From a checkpoint of a small transformer trained on Wikipedia: MLP 1344 squared ReLU, 8394 steps.
Each number is 128 + 24 x the weight over the matrix's rms, rounded and kept within 0 to 255. Layers, rows and columns count from 0. Numbers have three digits each.

# v: layer 5 attention value, 384x384, rms 0.127, rows 81-127, columns 256-383
# o: layer 5 attention output (transposed), 384x384, rms 0.115, rows 81-127, columns 256-383
# q: layer 5 attention query, 384x384, rms 0.115, rows 128-133, columns 256-383
# k: layer 5 attention key, 384x384, rms 0.117, rows 128-132, columns 256-383
v81:114139147132145119097133124132130118115104096187160138186105142123136126131139130111098111145143077121130164107103087115178144111170110109137116086144093150171154067139166146148127133122101140131136125139153097093160107152181127102138173106166125122155150135184139173074153145151103091139075055173131151114156074139100153105117116119149115120137178114143114092119174081160129101125156
o81:122120058116154106110101145170036113143079105132066126123130129164114154123133093138162119121155107135091122125120190110113109122133125162133132125110110104115106184126143125122136156129180117078123156143107106128155110135174171113131075166116108104096135121110129110124101119121105112116136086149152095137164182116125127122111113194120102104145130127110163113127105190143095144152070
v82:138153123126162133161123178153165120087126139135130091098115147124110151136138094113148125110135115141085156111134147105144107146147120157133082105152165174118156096145067144139099141180068097071130115136164102178144097097109098155115123203138061139128163159096103078138136077101108149136117113151149116158199081123118185062133092075123138071118152128152115107078118116123136132085097
o82:114144122129157154112158158113138095124174131120116126134163177135111133102054115167105129139153150119167071124093154154148113113150080104135107150113095124163110135143126114182155126081168138123097134123081154151137106128126136145128111067071120148128138085129102104143108149120124137122154152148166131087091114120135131149091144157125126089098094181136130062143128136137120153125062
v83:141090082107112122121136130166099145149124095075078124173066076103104094138142069068150057067157139168128062102112160164131138113088119122198087157093126155067122081139105063122104108093061134141172147124172127148072148188126132099100149132156184144093146086134119130133139124144097128140087079119118162162129109111154127125122100155127112129104135140156147104116114143122166089114118
o83:125134123143105099120118093153127110158126095158107140140150132144139150105139149164123166109150112165092106130128124133114099179172114129063160087157162099142099129113110083145158148146149126128107110125092154112196166088115136107137095096118156168171105137129131175141136116108184144120146130149150138188149142101176133110069169128152125187134163154144109081119121153128077148164163
v84:159079149113108083132123108188172072178111147187140129150139128125146124124140158130100123150179111118133116156123120109130117176077178137096204173139175111114125068124116127126138186129148137106177107150133173143194131121129085207157173128119150107085105089098129177176122147130092088126116164147094094126124114100126162114209138148163118109088105139132079115116146086112130117117156
o84:111126109115107148151138151095112171064103102154182110072114114123191127165139087124155129167152101090140125142114196068154117121139124120130089096142181113107129146139159121159106063128137114157093161128120082136084136128099162064091135109147166143140097125136155147085207131151167148146146132151088118178113139138078113135110126128109125130177140123113186142101153165129130053129107
v85:118151109120091149112126133159141065152112157179109122134151082153129171174140072090127091091100118129146186111150135150104125109129143162122131169163084152139157139060107107127116076154159057121102143125174119086098141128156122125103134173096129117107128129127137129116125124130134147154107132124117136119102169123071136135171104088134131109103149132127139105156091172093084078098152
o85:113147156095162124102121103134116155148157124113128136114126142181137142109144128150105081147147130162095105140152126093179129112086123120139125087128127131146143158118129150156143110052109132131186098120094076135168156124093134121132090126086114135128163133134111133171098143132124128063113127128168174141115123134173120130108063158108145137151134097126080148118152033116133128136130
v86:117141095125118117093211134124113162155146132132179153106142175086135122154123133074094133170158166115116134158090127066077199118155068178137135106190112099124120127175142149135152093145151174104146163148143178123175148115170124082089115128107099131100107168146100112126117110125152051169115117124100119125148161101118124100074139108087121140103105176036124150143113127081110136129118
o86:117162129157061150152107124102167117125112172108142164106151137137127136096112135142115109093107132168141109082152145159134109135142146131108138143093151112068169107136129176085062165086135155194153105116067113127138128135150138112141151128141154154108143169136166104123118102113090152106087157154137126130122122157129123159130140093137141131173137159122170111121082144131138139155116
v87:145095130129152108163112135124129170137105058087147189089115152157105120094185126160111119115108134164162126142151091144138117123111156090072113134170155110154134113142116156103107094123099125094157120134070163086130135125142117113133076102150168123150100127172077125124131065119122168152149071146110111134121115160144079081150107094124197149070142171129097167125114158115132134124184
o87:137131152110168086115163121137109096105142175147139110144069126120137142115131147108201159149153122140138146129134140128151120126123131120135147106115121118132099204073119156142126117062147128164104083114140142142120128196106130193170105119150115124099149152128151112113097148126099123108137163121137115134092197110091155165137103140090112118129088133125129132086140128138135128103111
v88:154120147171096104129074160066112138136148134163113130139133129128139137125128176176137160109125098137161102211158129091106150086153165129112143130103151105168128125139132159148101129113121156071158116090094120120133117102132102104180168114166137167126141126121113139125138132070129116131125180102097170077093148170175154124149131132124082120054103155101141123110158112109073126168107
o88:103111128148111132117138114137128102091120159128096138148120096078059154134166151092106104126120124155083138083104133152141123136110122187148118153146162177121100152097144143158098154130132123128069145149132173136125170135110181117128126105113144125120129135157101114178111105132168140120139147154133082163147138133105129145125131153103116170145136176140107136138119129112114109067175
v89:107124130117138193081170127132109191134097128148123142136110117134164148134109076141160097120099154091087127135119095134197119141150131157092155124146143117136062138133135128104114119099109102161113138110130112130123173196172107115097083108131145150120139144142104085104109079149118106098134117127103128168091164109139113096127095129104154089138119131138102180137175145103118140088128
o89:134195182162154125158140124141120129089119111166121095097165144138149074148136155105058139115107127143111133132130159110105145083116121134138100110100109089161120110135118143123104119127184128090127131129171098150122126125129144075150126164107129117123128105101146117131120179126097130108109138121144122114173113161111137088137121178141147166103116105142113136109130137114146121091088
v90:119163142120127145145067171117114138140137178070165135125110125142156131175090160112124133057149153091112087111088179131103143088107135075191118166142160111128107143134158107154150114108153143092155088131148184183108138121168126128150155131104099139160109153144158122134129134168126183162153159058117135142114081114157147102096061150114142120116182103201129115105141124138144116133107
o90:146123131178109111112160166129147122102115136205083104158103072084121118101138145126123113114118156131123154150113110160151121125129113104088090093132061128133117096121096134114110111169201136181125179148134119125095080118105152135103107153141181121149150156127074130077100139133153123127112106136116130123134144121095107119122164123165147157069093156130158117112098113106084112118108
v91:155139131099117136159157138182078096163089118100150136150124052083159161127140140129087116085106100134113114176140135115105173125120192130133118127121087128138161114129098144118123091111120100080075086134074132118095131120135159157149152120129086070124136097131086146129107037159115155145154136126121123111135132145138103137140134160135107110077109107100085136128116088143088156166120
o91:049167173167122110156114124103099186088109157151124110139066132168091099132122194122115143158105098135127202115138138113133088119118080110135106156099135068155116134121170120168144147116130127141122111138133157118128105140166065115108172103104156132097105097134155145145133148084121103130132096168163112124128123107118090146100119076128092109181110090147138144119150158164148115149154
v92:162108172124096128121136173215126116123136106135138087142096150171120119093155121100101122105155116142120095129119105111110163169162149145130093081163120140149182133077134156151147163132153095127146152138167066142107148101131128138094172156142142142081119137128121184167157149063123112130097121101159132136113129085123162120075110147123157095118148151103147130107090096114129136144189
o92:109149127133128131116151138113125166173067177151101129163181185120165086156114069109124140149133136128103137129137177117102125126145116159066096181111165166124105084139161164135163156118099165129125113089093121156139152125133148128089127098096137104093167117168134115129111133141150168101168127137103085115145167158174125117098172135103143095127152091142141146161115150145152126151067
v93:144124138121111150107173133100156171164061117151168124143167114142136137057094101108102083153109095065123164098101161140107113150155071199120088145104134101092084138149151118081105101082122109078080148143145130083142148091122141082143088076117155128124136148079123146111166122141114159130136133133146110110107112132147120170184142152117163134130156134113130076157164168137138153159146
o93:133173118138089060148125093117081102128122126108163225111157133075131174106162074103156118096141142171109087141142147126113115137055120055112134120093114118145123092165116098125102151141126153197176140138152162152131078131127129164088105160157161057168143171140121089191115093145118095084144131094140118117118113136100087112156155160105119118115098123099131154146136125126160097098064
v94:144119125151162118132086112112146115112166120119140162095167117048094147138067133100079127126159113117152104120132156092104119170149149129140150139139168182134157143150125112108178092063125117110171103103154145183108150142146104170068101136150109170059131166149144117125134162093113128144150144141192120130160100140070111090127091134096107130086164133105106099163085129110125145156142
o94:082143107184170155175127093152128097173144118170107121157099185166093154174141071115114103086143139165082108103114096140115135123122094149142111087174102108131176097173118150138078132163107105139135157114116104140131054156162135101114115112089072126132082117105128140149098112123155147150135112127082172129095106122160121130060161141115132146142128085139134153135170140145126118086175
v95:194099136110128125097140131130181106090127127142169144124075120107092127145186124108092191166179108106127144096179096185171153134133157116140135147110131136117138134106124106160158098134121091125103132116145157171139101150166083155111166098123130121178142126066163117173139116167124134153127111155156125124134130123167095151136095129162149132122147124124118132091092195117111162141135
o95:104153093149112123154153119135125120130131131143099083158118058135126163095130116146179110117094124112134136164109085101067088129117133124140133157137161142124167157154130143094126163145094158153075075134119149122149121136112099168136106156101088187128104108138144158086200128150158153137136117141111149091116125130104112148075187133129133155113149148131131125131161116110113119134090
v96:154135079139155117162167157174119120137122120190128122159138123124156147110144130125159148092140107125150131111124083069216137095129094161127099141129150116115166094176106146140134148103117098168115109078092106177159145139136111129104098092133169140137088089133145134157156106131119127083172090137198132117079150107180129113136146112115184147119137177119088125123129166126098075135149
o96:118107102148134082104118153113138146176116142144100143112090131164134105153113121128113121135175156144080110129116196134105157118079108131128103121173146131128076173171164099172106105143174146162126123149115100091087151118134143117137118114132099180086122171100139089138125066102168111094134125154097102156116116099108133110123108110155090094113118125091174126120146138110138163086154
v97:135170145121115165109118146162157128111147076171167159131132164116101118139185108160114140137059077111141155166124118137122145125133147117140108138132118139145131121123115104114137173121085124168167146122126142088150127163137116072142178159074134163134113134102127166110162084128100141113139162100128117138136139167110159125097114131061185126143121156092174095153055159095083184132155
o97:158127141160134118120195152150139124142128157091134146163123083144123108183162118106087121120110152115102122145172102119165152088148175130126165097111101132060161135098139166084145079100123128138111099148129099144148117087120130140120099174109106081157111119137125080128085134107113142124156135142105111105137189116107106122135078174138123136118100114187119114138151169124105085115072
v98:122073114125125126111172099156120153129114116126141114129129127120089138094120160154151143130117188122109164164123138114127140130163153130146168041140150098099138112160128093083112141144156095124111123185100112170076134118107114150148131112062133194072137093166155121060077177174119103150137132139130144143087101155092097109113125107140130160091134196132149124055145138196097114136105
o98:109101116092164081134150060135131128134110143138150107141082130086107130130115118109131127091096101194129077098114116171064190146112125111126182137129136116101105151147110120142087177086112167100113136097167080140117140094118121125073100121143130095171115117115144128118163111127153089103090115119171114122117111133124226171124151105196126123149128117165093121134123108137128094136117
v99:140154102121087114133086165104124097143079169139115095154127125132087102097115079124153158146102164084108063136156163106136123159118127147128122109124130125106099153104121176145115121095100129098097091148086097129132092175134085156129129151131143136126147095172115150158150147095116164178192125083152148130128183086140097148126131077166142129125081159113145138115113076116104114103192
o99:110112164095124146132212109144101121084192109099110101100140126134160142093140130105119118093105106136137112121089064113171120125121200143090119114194122118130106119091150065153152153162106104108157136101125118138173140125182101128100134107134122110112113160149110127136146145143131154150126107090074097117138148130151093144147138136073126140086070108094131105081158126120113138148071
v100:141135138083075112115091187137108108135133132069135149159117134145100159120111156129122141148169120119159112143124113111125178064153124145153123089071069113113100108120100092118101145169125132114095133108112110137133163135082123113119148107121134128081088193134063123159125125127129162125128164130122144085072150129133183158146101138116152179086095149155107125134118131105135140121139
o100:138106118190147153144183140154081116103168110124119176115110132086117098094122176140134115080124083124133166116115164144184053159100128101138182144102156121140117101124125087100113112121132156134133133154081167145144128157138099126124155116109131132093137117174164124144136085119089112069148111104117101129164131123143135105158170123108123133101178105105095130089083127144096136140096
v101:159165127102094106091134096160137161136135085153079136163147084145117117126102121111099140176083124114179122033131144151113154151139129094110109155105133082106087135113153120140064183084151153132097154109107124126126173092150127142090119116140153123114150156128135142080129114084108134118152117149146120132124153090127078093139162122100116088157129140103136117136095154149167129151078
o101:106162143135131160148134137091134128136049120138157108092175154118104133150126129122170141093129116148132134152076153147159141124104097135168150121140086089097129164121100094115179117125122116147178149116156094139062071122124149123132158101068117183083115116152083147185144120150171113110139136121104129172164130168124156061149089072112110123140141090144115162141134060086092139161104
v102:122151075113126119109135162163107171130097090149112168106086157151186111104147126153130096142169137157122088126103149109110131132132121124132104120106140139142156112157126121102080089112111194137099142085100112127116092086111152149100151154072117166136112113137130214105125135140102119148126131124100148122161136111119149129110171131120134123090136115128132165128082160134177128151144
o102:123135108136152093194116107178108120132167174137143144148150150136109103162165134148133168079166113161095154193162092096114156142131140145122138103142095141105107167162184055110135133124099113124134132195124179120115130173126079135181140094143141136110111110135144053156098038121150173163119142138110144107129148192094133117147158145125146118187126133121160085154204147160169174124108
v103:133128132148134141094159083106108155141112099104094124116092089154148121109123137122130130131102110130109117150131145081096077142139117133133167128078133137165090142169143102107124158146144119158138168140102107156145166094112135125140205146137169149172140118107160123148113095143121103073172104147125104087118184149125157114129109125142126100122079124135126194120132131130154114106152
o103:170119115165170145139135135145147115127109136170170098110118144146127112108142165114150118127124107086166142153180096141124165084114141113147090146144171099099122137148126070122114074135124102101082138134126071165145153166127109137137090127116119065107140165122182158111121162117123106124062097130109163182135114132108098142121129121138109138175145082162132112151116115121087090113173
v104:117160113125119114138160158140168176141115112083118089176116123149098160120127156140191123136164102153166151112186119104119157136130136118095156101083178110130087063147177145068102126138173177143109149134136125127144114115150149166156110126098164171154172123121120083122178143180104194156092157137160130120130164130124103101122099103083132084111166115100183130135062128053126085115112
o104:149095139165155158099116139105065150150149122137126193096095124114118100199117131112076160166153085145087119154125148123148097168147117078129135115169142155133157143117167112133180125119175150095134067160140092097091204123103161143159143115082138107133116107153132163106119105096159124140117147102073167140143102150157114170120133138112133188133096185099072112163158163153093138094085
v105:173146145140164122147150181140110137163136100086186097085134120151127142114145141193171162108127116133143132128125158138168135129138135128126173135099150155151145123091103114159132118126153098142143091144138142136139115121150120083093127139136117094076139103092133142129089166078095104156132132145137108103189114129131119162108182107120125121109111133138192132132118140144101103133081
o105:127151123169162154105136107119137130075156122107097134187140133141108131159144108067126172175141120104121144074091101152138096128091087129126126151116106128107123107197145141107111172113107151136133093084146104153115152112117123145142111149160122128173107146129147125114120107102140185134148100097153127164144138118085146121121117118081090114170111102113104094163111108115115106157158
v106:108121129085084130129131133135130135174127084121131092082127144126194108126199118166146088140091136128092148132093156127125142180089163121153070160135097104104138124136127171172173097123115142140106146150164083085135096114156114162120132102106112145140147168138106139188161134148186146135139156108117190136154150139129090139170049182152174163109136137081153135132164141170138181173158
o106:133120153111174115131137137139104131141153187154114123156158160110126132127087146149129220119128117154164146133148078161119181088147098114132162122109129110167125144105112138104158085147106128128139095137100153125129120151104149099138144144141104099091124106138123129144125097096159105126203147161146097151105131139140136140157085071146128127140184101108179116110098150115104102127137
v107:123087122138120177120132135080102130140128105081099119075152100162123127125093127163124146075144146105178097091104111137100185107182068122173132145118095144114143072079107121136162091136128107183149132081129128163168101075135127147163151057100147104137087098119097111117142108120136185156162139126153139125099136140132131114120140117115097091125179177124049152087112129144190161097137
o107:125135097161139111174105117142099116056170161141110076143096096154102106146125154176183140109149121124057126142131158142175140109127169141157065062172103128145090153199076116126113114111123133157088128150125129096129107170149107126127142167110118110117125153159146118116179181092099115101126103156135095126106087115153133139174126104149189167084189120155151174150140144080116107135131
v108:099126070132133059124139147131096123136140128148118138142151191134139171091153145149133108079146128142123183096123144148096086159073143128129142100111122145124161109166153117105128156110096154103080153168116118148103176138064136102117137127112115144188109143133112130158107140113145161083091115168131154120101094119147138135139125187162136125097139142170183121079168085087098143138064
o108:109128145134103178142164126143112076120098139113065123082117170150120120137114113100125163127193111117127092139100141082101142122123166145114118121080136196097079166105150147148113113112176105164174139138120098103120111142170146157159105109159157139138090085101183169131119138139130131121086120153144129131169112121102148114156111105118131081084105104142124145135108147105146144066138
v109:121162098172118167140165093136169118113143145122143099119067148105124126103151086101124145134110119091122130087116148112140133083140000094093100129113175097104096100109062186135117129159132081166171199150148135100124052087164118113142123102109067131114136152149115082127150122135107133148124188088111191156123187189125115101128177143128105127143128101142127090122164149125149127138093
o109:129108151138150055108112126109042132138106128157145149061145120094163091100080102179093105103154109128151140099109081128129088064173169169151130074103113135158147128155138100102146118139127134122138095102079168126137145116088076176135090099116124094142135126093056120121080157141144162196073152132148166140141109157156140168199086125128109122116152113128084139103095140126132095148083
v110:156118186073127113167149126096100143081114147080124127090116157125101123168109089153147107123125113176148138139158152145139095131128136142117071157149101125131141158134135171121122135144195116165130120133116143158133100152147132069142134132164113084181161166100081134116150089122144173142170128154099112144183153160147098151140074147143144127150133154121119141105133133133132164168112
o110:129105123151143164092149161152159144102151121139157130126156178151118123102139149141124097138095115124118122140147098154121125141134134136193185137086115152107060167125134147158132080165138119107144104167119130139179130146141130117129122131133082080144165095130140088123127114121099147119111124117110117123154098151079120129147141070095113115143103126134129139139151128154131149092134
v111:090146140134110120087162117142145127167117092150133169101138112104145117128099137116108071157133123132127123164118097089115117112176156162150128096139136137117166117142171133116125152110148143180167181169146123156194150109084127151137083134137134106113148026136100144144158094105114134174141099147165135160169160157124081146097131098110150121084099084146116202106168153085117083151112
o111:123137113134170046153060096170159118159112160105096096144112170143080142166159107128169165144082149080127105118125116122090129172125137144123129136129144089137133085132149088175138099088159173143118124098115090089106139097144135126121129156138127090134144199149109129120137147177203133082087140150104156117134172130116156143127140150133042139183129125096133082120171157188120172095142
v112:121174119141103103170169108143112101177110106130145181097113135168119155178067137154155120153153145081101145154095141101080112109102186165129148148133111134118107169167147102086135171144171139127119125122142153185135124116113126106063112156112048155130153119161089203119132078118072116154106142144096128049131160136101131145131145078128087159106162143148134134102150126107111152111171
o112:084134126115186146134108146179158113088156136122118143079103146136077135128122111144085131151084141185100117133146101114094101129094134133123188129099154137118128122100100140186080119105147103116107187105127124143095134121136127161120127102142107118135130163137141105149141125140147131142167116165094157178161137126120102100126160153137121130117162107158132099092071150113162120159128
v113:118140135147092131154161092113136182163139136097113135112123109108141130162168146149150211129144168114123175126125121090118136131098163094166152156100138132162148112145094118166143171138109088149102136145141086081107157100130169131155132122108103088140103129102121084101133181152096099090123147180112128118103123139158077120131108103153119151132181155067116110147122166055159092110114
o113:115112176115111164171107083153139140066133068131121169118110141135109138136102120125130043125151138165190137121103160073113101055164075158105128116140125128099088110093147142103136160152134115117138121143110144139105154100137075126121142120117104118161142107102119148134116070109122124127151080137116106118102112117136165101148123153106160106113120145153151178147156145115099181133143
v114:099126179078159110163143131112116187116105129115107125146116159146175076090164098145114140098105130092083096093154107141097146113147197126139116088128146115141098092105113137128154138120154147124122162088165154157119127192078137104121109100095125108130133152130122117193129147104129132133152146139099125189160173171125199171164150122133119080109153124118197151214161149110083091134175
o114:175145089147116144118148112155113111162132139087136151119119166105143059172137137074089107157148137088130102118091120141135130115125106128106125163115147141139115090108151134135140183134171164114105122090128131124117160131145093081131128169115109128119092154091069162113098164173091192113130134150132165117097094132084108138119131087078121091116089083169140081090118119163103132104170
v115:112133123106113120110136137146172074154149099151165087184091103150079137169167128105098123134150124129165094139104153132071120103095127096113084145097096120120078135142164129100153122151116092117165119092111132137137145106195121121161167155172113132118071126103107071130110166175138143125131106165141097153111170090144110139143158140114142133124133099173119117095089111122146176160119
o115:154100103151093105116094084124089105081162094138095101084155160094141133086116120138080153112135162128148202120132126142117124153119145146112113153196166123136136158119131159175101090129184137134142061142125113068136132090153103081167105113090074159169129109163161140154142156152121132142135119100130137063129172155095123126118159120113120124106147141106159121141176165137144109093126
v116:151131115129118088167093190082149127102157110098145099181103129136154071170084115141118112143173115107123145107087114136168146135146089104071107159145131146094127131184115115153078109148129152111095100135137134163152131145097084112124136102132116143100111137161102120142155120138086069090137161131107088115107122092131106176117138110104079119109144143157125140140147137113102118153087
o116:132088127076138144118153097120148138108128158087135144096080131111094132094133158110107151074124091083115085142112131103127073139138169120153111102138113129177130136104181133121121155139151110152109111102101104127135121146137147129125145042126193121198114149104123105119156146167171122144164144097122141117195147179171130100156128178115133134125152160085114157141060140143143139135119
v117:126127133103153129148092132095110096171092089121109111090159121112078141131117133161151147161094133133119127115188129144171155140172126148125109132143139139120147065157125156108075177104224143083127125124134106144140092184146143145133112094185098130153151171143142130197146132128148125138143178120139103145113148135093119173119106104146114091147104111139128131147130116084121117173134
o117:155101104087103133147086132143129121126159147143096089085127116141072145187081155153158168177157116090134112110139071134131093045120209107164141098116092139145093138113175155150155081123182118132112040101142125112143101073199198110130131135107137101086106119108107139149101106151131137141160105146119117116122074104109151041151169110094133132107135121097153106119134098117132119117133
v118:146124115087150163129217173118100140143204129178111121122138131137171143146082116113131138094169115138119081102141117165165056119082141125083153132179078138143148080097150142180180107154117141142121093109083157100080111133110107097162159144103116163085138133137103104136132147160171153110164120110104135123151139154147119150145112105168127127116131126154106155111103079164065056124068
o118:108139121137110130076061103140117146133139108095088112101136114144140080099158091118135140150080172074163166146196110087118105129111092096156160141147117126121138197083135119125159099078125074133168133115176150118103140154144151166115102130160109130161088168199153174104132113118032157144053085155139176145128173115112129112104163086150122130103168134115110137127133124146161161098123
v119:137076125102130077097118162096156151141146157126131176142118105118149092124146145157117156083128154144106137107128110096177106164164124085120090155141154113112127118115126097150116115093170149159085164132124123107100132095126128118127143141161094122127069095113164143111118089125137138125137074121087152112141123147095116150143105097115095109081187129087140130164123137100156141168183
o119:124147120103108145153140060062139109136137139151110080134157085130122130131154097131132126134143126084120134143082158110093124114127093118150161113117088119160161114141142132129106119120103130108152089093103145126136138148105132154153147133113054120139168140118139157142154131112071085101196118144087119105173107118144158149089125123088156142167109117144093104120099097098095098087184
v120:137071171169159096131105134058104105115089145116131122089173126116125075138136165135045113158121136118089064121188087114120167107176123086174084143107115142147187124156187095098137141151098149105059124138101148143131195117127095122110117184139106158131158081124097168155124141178100160097171153135113099135114127125068147148133105149126109091139149090110104134124118130157135125092118
o120:106125112092130126182104147127150119124146090130107127138111118120131128085122125139160158119125128164087139144073097116131110110100139133167165116107117144121072137127126131179127100118135150187142165108108158122086122150149151127113163141094149111148138124133143068097150181060202107168080084129144158103161133155147083121120182112154125117084073133116141126116141128100100142108115
v121:077134130119132138147109113153129126162114118136072149132114165115128088160117123085110120148157129084181101120197124155119078100094143152138112117165105112070137155121131151144101117170104126118127134068106114107120133116129131153107074128093140143155131112135104110132138127143125089127039156107118094142111100086121047117155109085128108137115143145146147114087170125115126123105116
o121:146119120120151142157108144139099101032122114119144116114133160176162094139145183119113118135137125134112162125109124106114088167141094119157112093091167145178144144175122107134157130105154188105105148120131156119107125123131118171169111156172171155114100130134103099113111136121162140153167153139138144160112134122187229124101152137122125096138138173114099146151130104133103180122159
v122:130174061135137112115048079083168131122143141092073121139193105113114088152108091137094104126111159137146187141129114173169163114108120140144173089125085159137133112138137141115161124089151128162142109148156114112165138123119096144115114107117132163106158123119083151124087106122131074148145105094122071134174129102109100142144114084150097133162149166134082156130071096129154149093120
o122:134093158160113135123161110158105119112142132118172111112204077158077133119105170165106191151192146074128111145163133109087133144108156111134147155134149128155112143123132140156077133159117115125132155162114127153130166118137111146136131107142117135144161152127136118122074162177129101142130121075121092099159131131150166134089163126193145097097069141139177112078130174169127083153144
v123:118117126125105163111147197118161113075101124099210150128154140138150076132150122098138155139140143139114131132086116099127084159117130135110094140165105146088050127167144119120127094105131090123136120155116108139136140173093121122157116178136080150170128102118130143137101133111158104110056093165170140068161079109102131195131129137092140107160127107139106111135119162143070122092119
o123:160164164125152111091099141147116108203106138143099125078109119164141173135070114119125133127128128158140132137130127145156162096132129152114133094126141132200135140139111121163113140166191097161121171104148080108141140133149174150109130088062112091131125117161145093105154095116099100075148080175090142113110147116084130146074161141116136115110119111157142171133135137106141066124062
v124:142085110178096107155112109136123152135116134132123149123149061171112104101116067084130114092105142133139144062115127171130149158165116103106153176106141112173129106126098123118120110126159132114094135150133148110141108108137114142132127180151154137110120165133128075124150181055150158101112145178131095112117147125172118131148134128098114103106102152074124078155131163107143096095113
o124:167191116103124144136156129101108114150122145127138119136113098123139135126088084162113139141164113087104162140132113145126115097134107133117088068117176148123107115153169142129139122093125124114160144107171176156135133162073090130197145110175119152138138145154143148116089146178130122172149122146139090143119132131086163138166155109138179170159076077128149172102154144106116139137115
v125:130090117152121146112096185149137117130139117127124107166156144140130119139172135164111164105180166138086159161160206073152144164093123210091119124151112164133127132124129142132149177078133129148108184127134112130114113156077117146131075164156127141156107139104154107091206136101121160139133130124130168104149142131199134099143093122128104163082117113096148103155157144090143111106140
o125:206098139122135048134158071163134123113136111198146155113169138108157157151098075085118154107105117140119122122061109130116108127132085144117123184124106116124162170129089157113068117130143108096119079126202161111157115076126116158131130084106145124100161133130149138129105119100104113151128135181120071132149102128072177173139128122091124114164097146116101136142162131148090154156078
v126:106150165121129107116126119127066124187183115123121172116144137106133105030134188094114104178121102132063158184123112098109151127105086123110094133132154150116111112142159139108151166142132110132122095109079182194073089141123111133123155118103127137138133150096095117110111175159163160130166161106158160133146074176151132126138153070124149105122103096114169130140146156158097118134144
o126:142138129135188132103101114179137141175095140094147110119057141134156163190147100137162151107109162135160167062115121151133131152151165107127158134076108160135116122107153178112145095142103175150165108136164140138119131093161120141119123128093116066176093154101104158114133110122070136159130161092130037137102122150127101134132153121146145156115133104161148127134103157096112112096096
v127:132170084148146141121088122126181117146117121098206112141077160096141102107119137078110159111160130113106120159203123085029122101102106131135143111071132133096154146088149100108129157134117195112149147124098139077149107128071138140151119150185136136124111105119134112157103132143137154121126115150108128170084157116153124162126115106132140156143152157114153183140138086178157136167122
o127:159142137132088052173179146079133185114120107117157189112117105125142128102138170109120132134083144085123173106100148155138127149131140094108160095133086158113134076114145139134087107127173155129145155125100144148134159136119122157162096114116136150122135139168174112079122102120121118126096094155074125167095147179142123094138061113171130164112166145134136096066180171152102098100144
q128:143142149170071120135105121154088138120135132114157160118133138151105139165116133132095119125134139122155122183130140099139108129120160082140143150118124106130083146160131139128121119119142128097098128109148172124132119105105122116154130104137133111136131144153137143106134123166107127154148133124136109132160117128169167129115133137146115115146132104111113133122121120147179107137095
k128:130120141109155095123112138131157156126123106135153120109146132138091132129115140122133135167088138167109139133117138130096146103077142131136109116116118123111144111142116128121118154085132140134158124158123098125119159101191159111128122132137132141128143106121101136112118106137145112127157096131120116113124122097120151103145106103131138154114145162155127118125129130116092089121147
q129:100118150144146142163150078145158141144139128141119123149099114097126118116139101152134137139142178126138094150111180109144138162120138127139152128124128094133133143150114093135092127137103124113170153132124122157152115127137130088091156121128127125173081106137114125121110102145107139143147166102152124153146153102137111133118122124095116141149144123167131162163148152155132155119119
k129:150121121139125110140147145146111125158108146145140134125096116151133142123124092157112116136109144145154161094168101121122119093128121131149095090129122125133132140175138168150147106124153151128124147169167085129101155156135139165120086169100098128117177137130143132125096142146131085150113116128160149110118129112123128117119112161127108115137082127129123150127111101116146122175143
q130:136134123147135165143110135118102073146142130106125162102148128118122121079155111116153120143149109116134181105131135143132119093121150145135108144115111132146153107136148150123118094123127117119085130087108145080144121123099119112138125128107112110098159155095155124124188168063176123119114111121162107148116128114106127154128113134104096124131114101174151112082154103114145149103090
k130:148120124117132116126150130148113142130099125119108140105137111130158131126155148157134164070135130144148100117088106114109110126115129141130114119131141124158129111141125100094129112138112116138114174134145131137162150151136138105096100130111142121090141129144141129140114153121101136101132154140107140122103145131108116148132118157116150133139097122114135127119150154136158135121152
q131:109123134105158107100114135161160126129137100148161091117139116127103141090154098131129101125117147148140141137105136091110167097112167130151169113108133129124118113152119124112147091125110157138109104126134108172154144113152097115158146154119100119083099143159135173097122129139122117086132145128083113143098162073126120116144123135150084121121148119108120110110112152119093150130130
k131:180150094114107133150113121145159112124109150088113118146135127104182120123116107144129128132115143116080106094133114117091112092156117152139095127118091101118088156161105087109118179189103121117143121128139183154071117151122112123130117111124186157146133107113089055127112149099117143134119114130138118159121094145126113121133194130154140131122141134128146163148141148162120119118128
q132:084153141131116137107131122084115125188101116122106149155118132165100148131125129129112161096115176129138096139125116143071097110133141138177124149114118089142118153154140119148120129109101136114141115110130154096137113144169131113147150115110076113108097132154140158129120111137121091126147148153147138124138156126165162096154156140157157164127128130164142148134103140145126163114132
k132:180133112123085138081119135114139122120153115139090130140085112119118132148144145121083119139117119165116146152141109107153189128106105127137099111127181144107112147111095124131104153111172154104122110159104112089113131111146128110128133114139132146141106132132095109112097108149130130124143134123130133156134112136132139124104093105134129133162136133136103126142139138140093123131146
q133:145122133140156160170157125169123128138126138128171115140140172126144131131101123113113110146119102118104135095111102115131081119161096111141170119139109122129133122105114141163120171133148143139087124094151146125125127135134165137116101139083138124126126120145140136109113167137110148184123132121143143083117138160099144156112150130105119146090134147125113118119112145120156142147121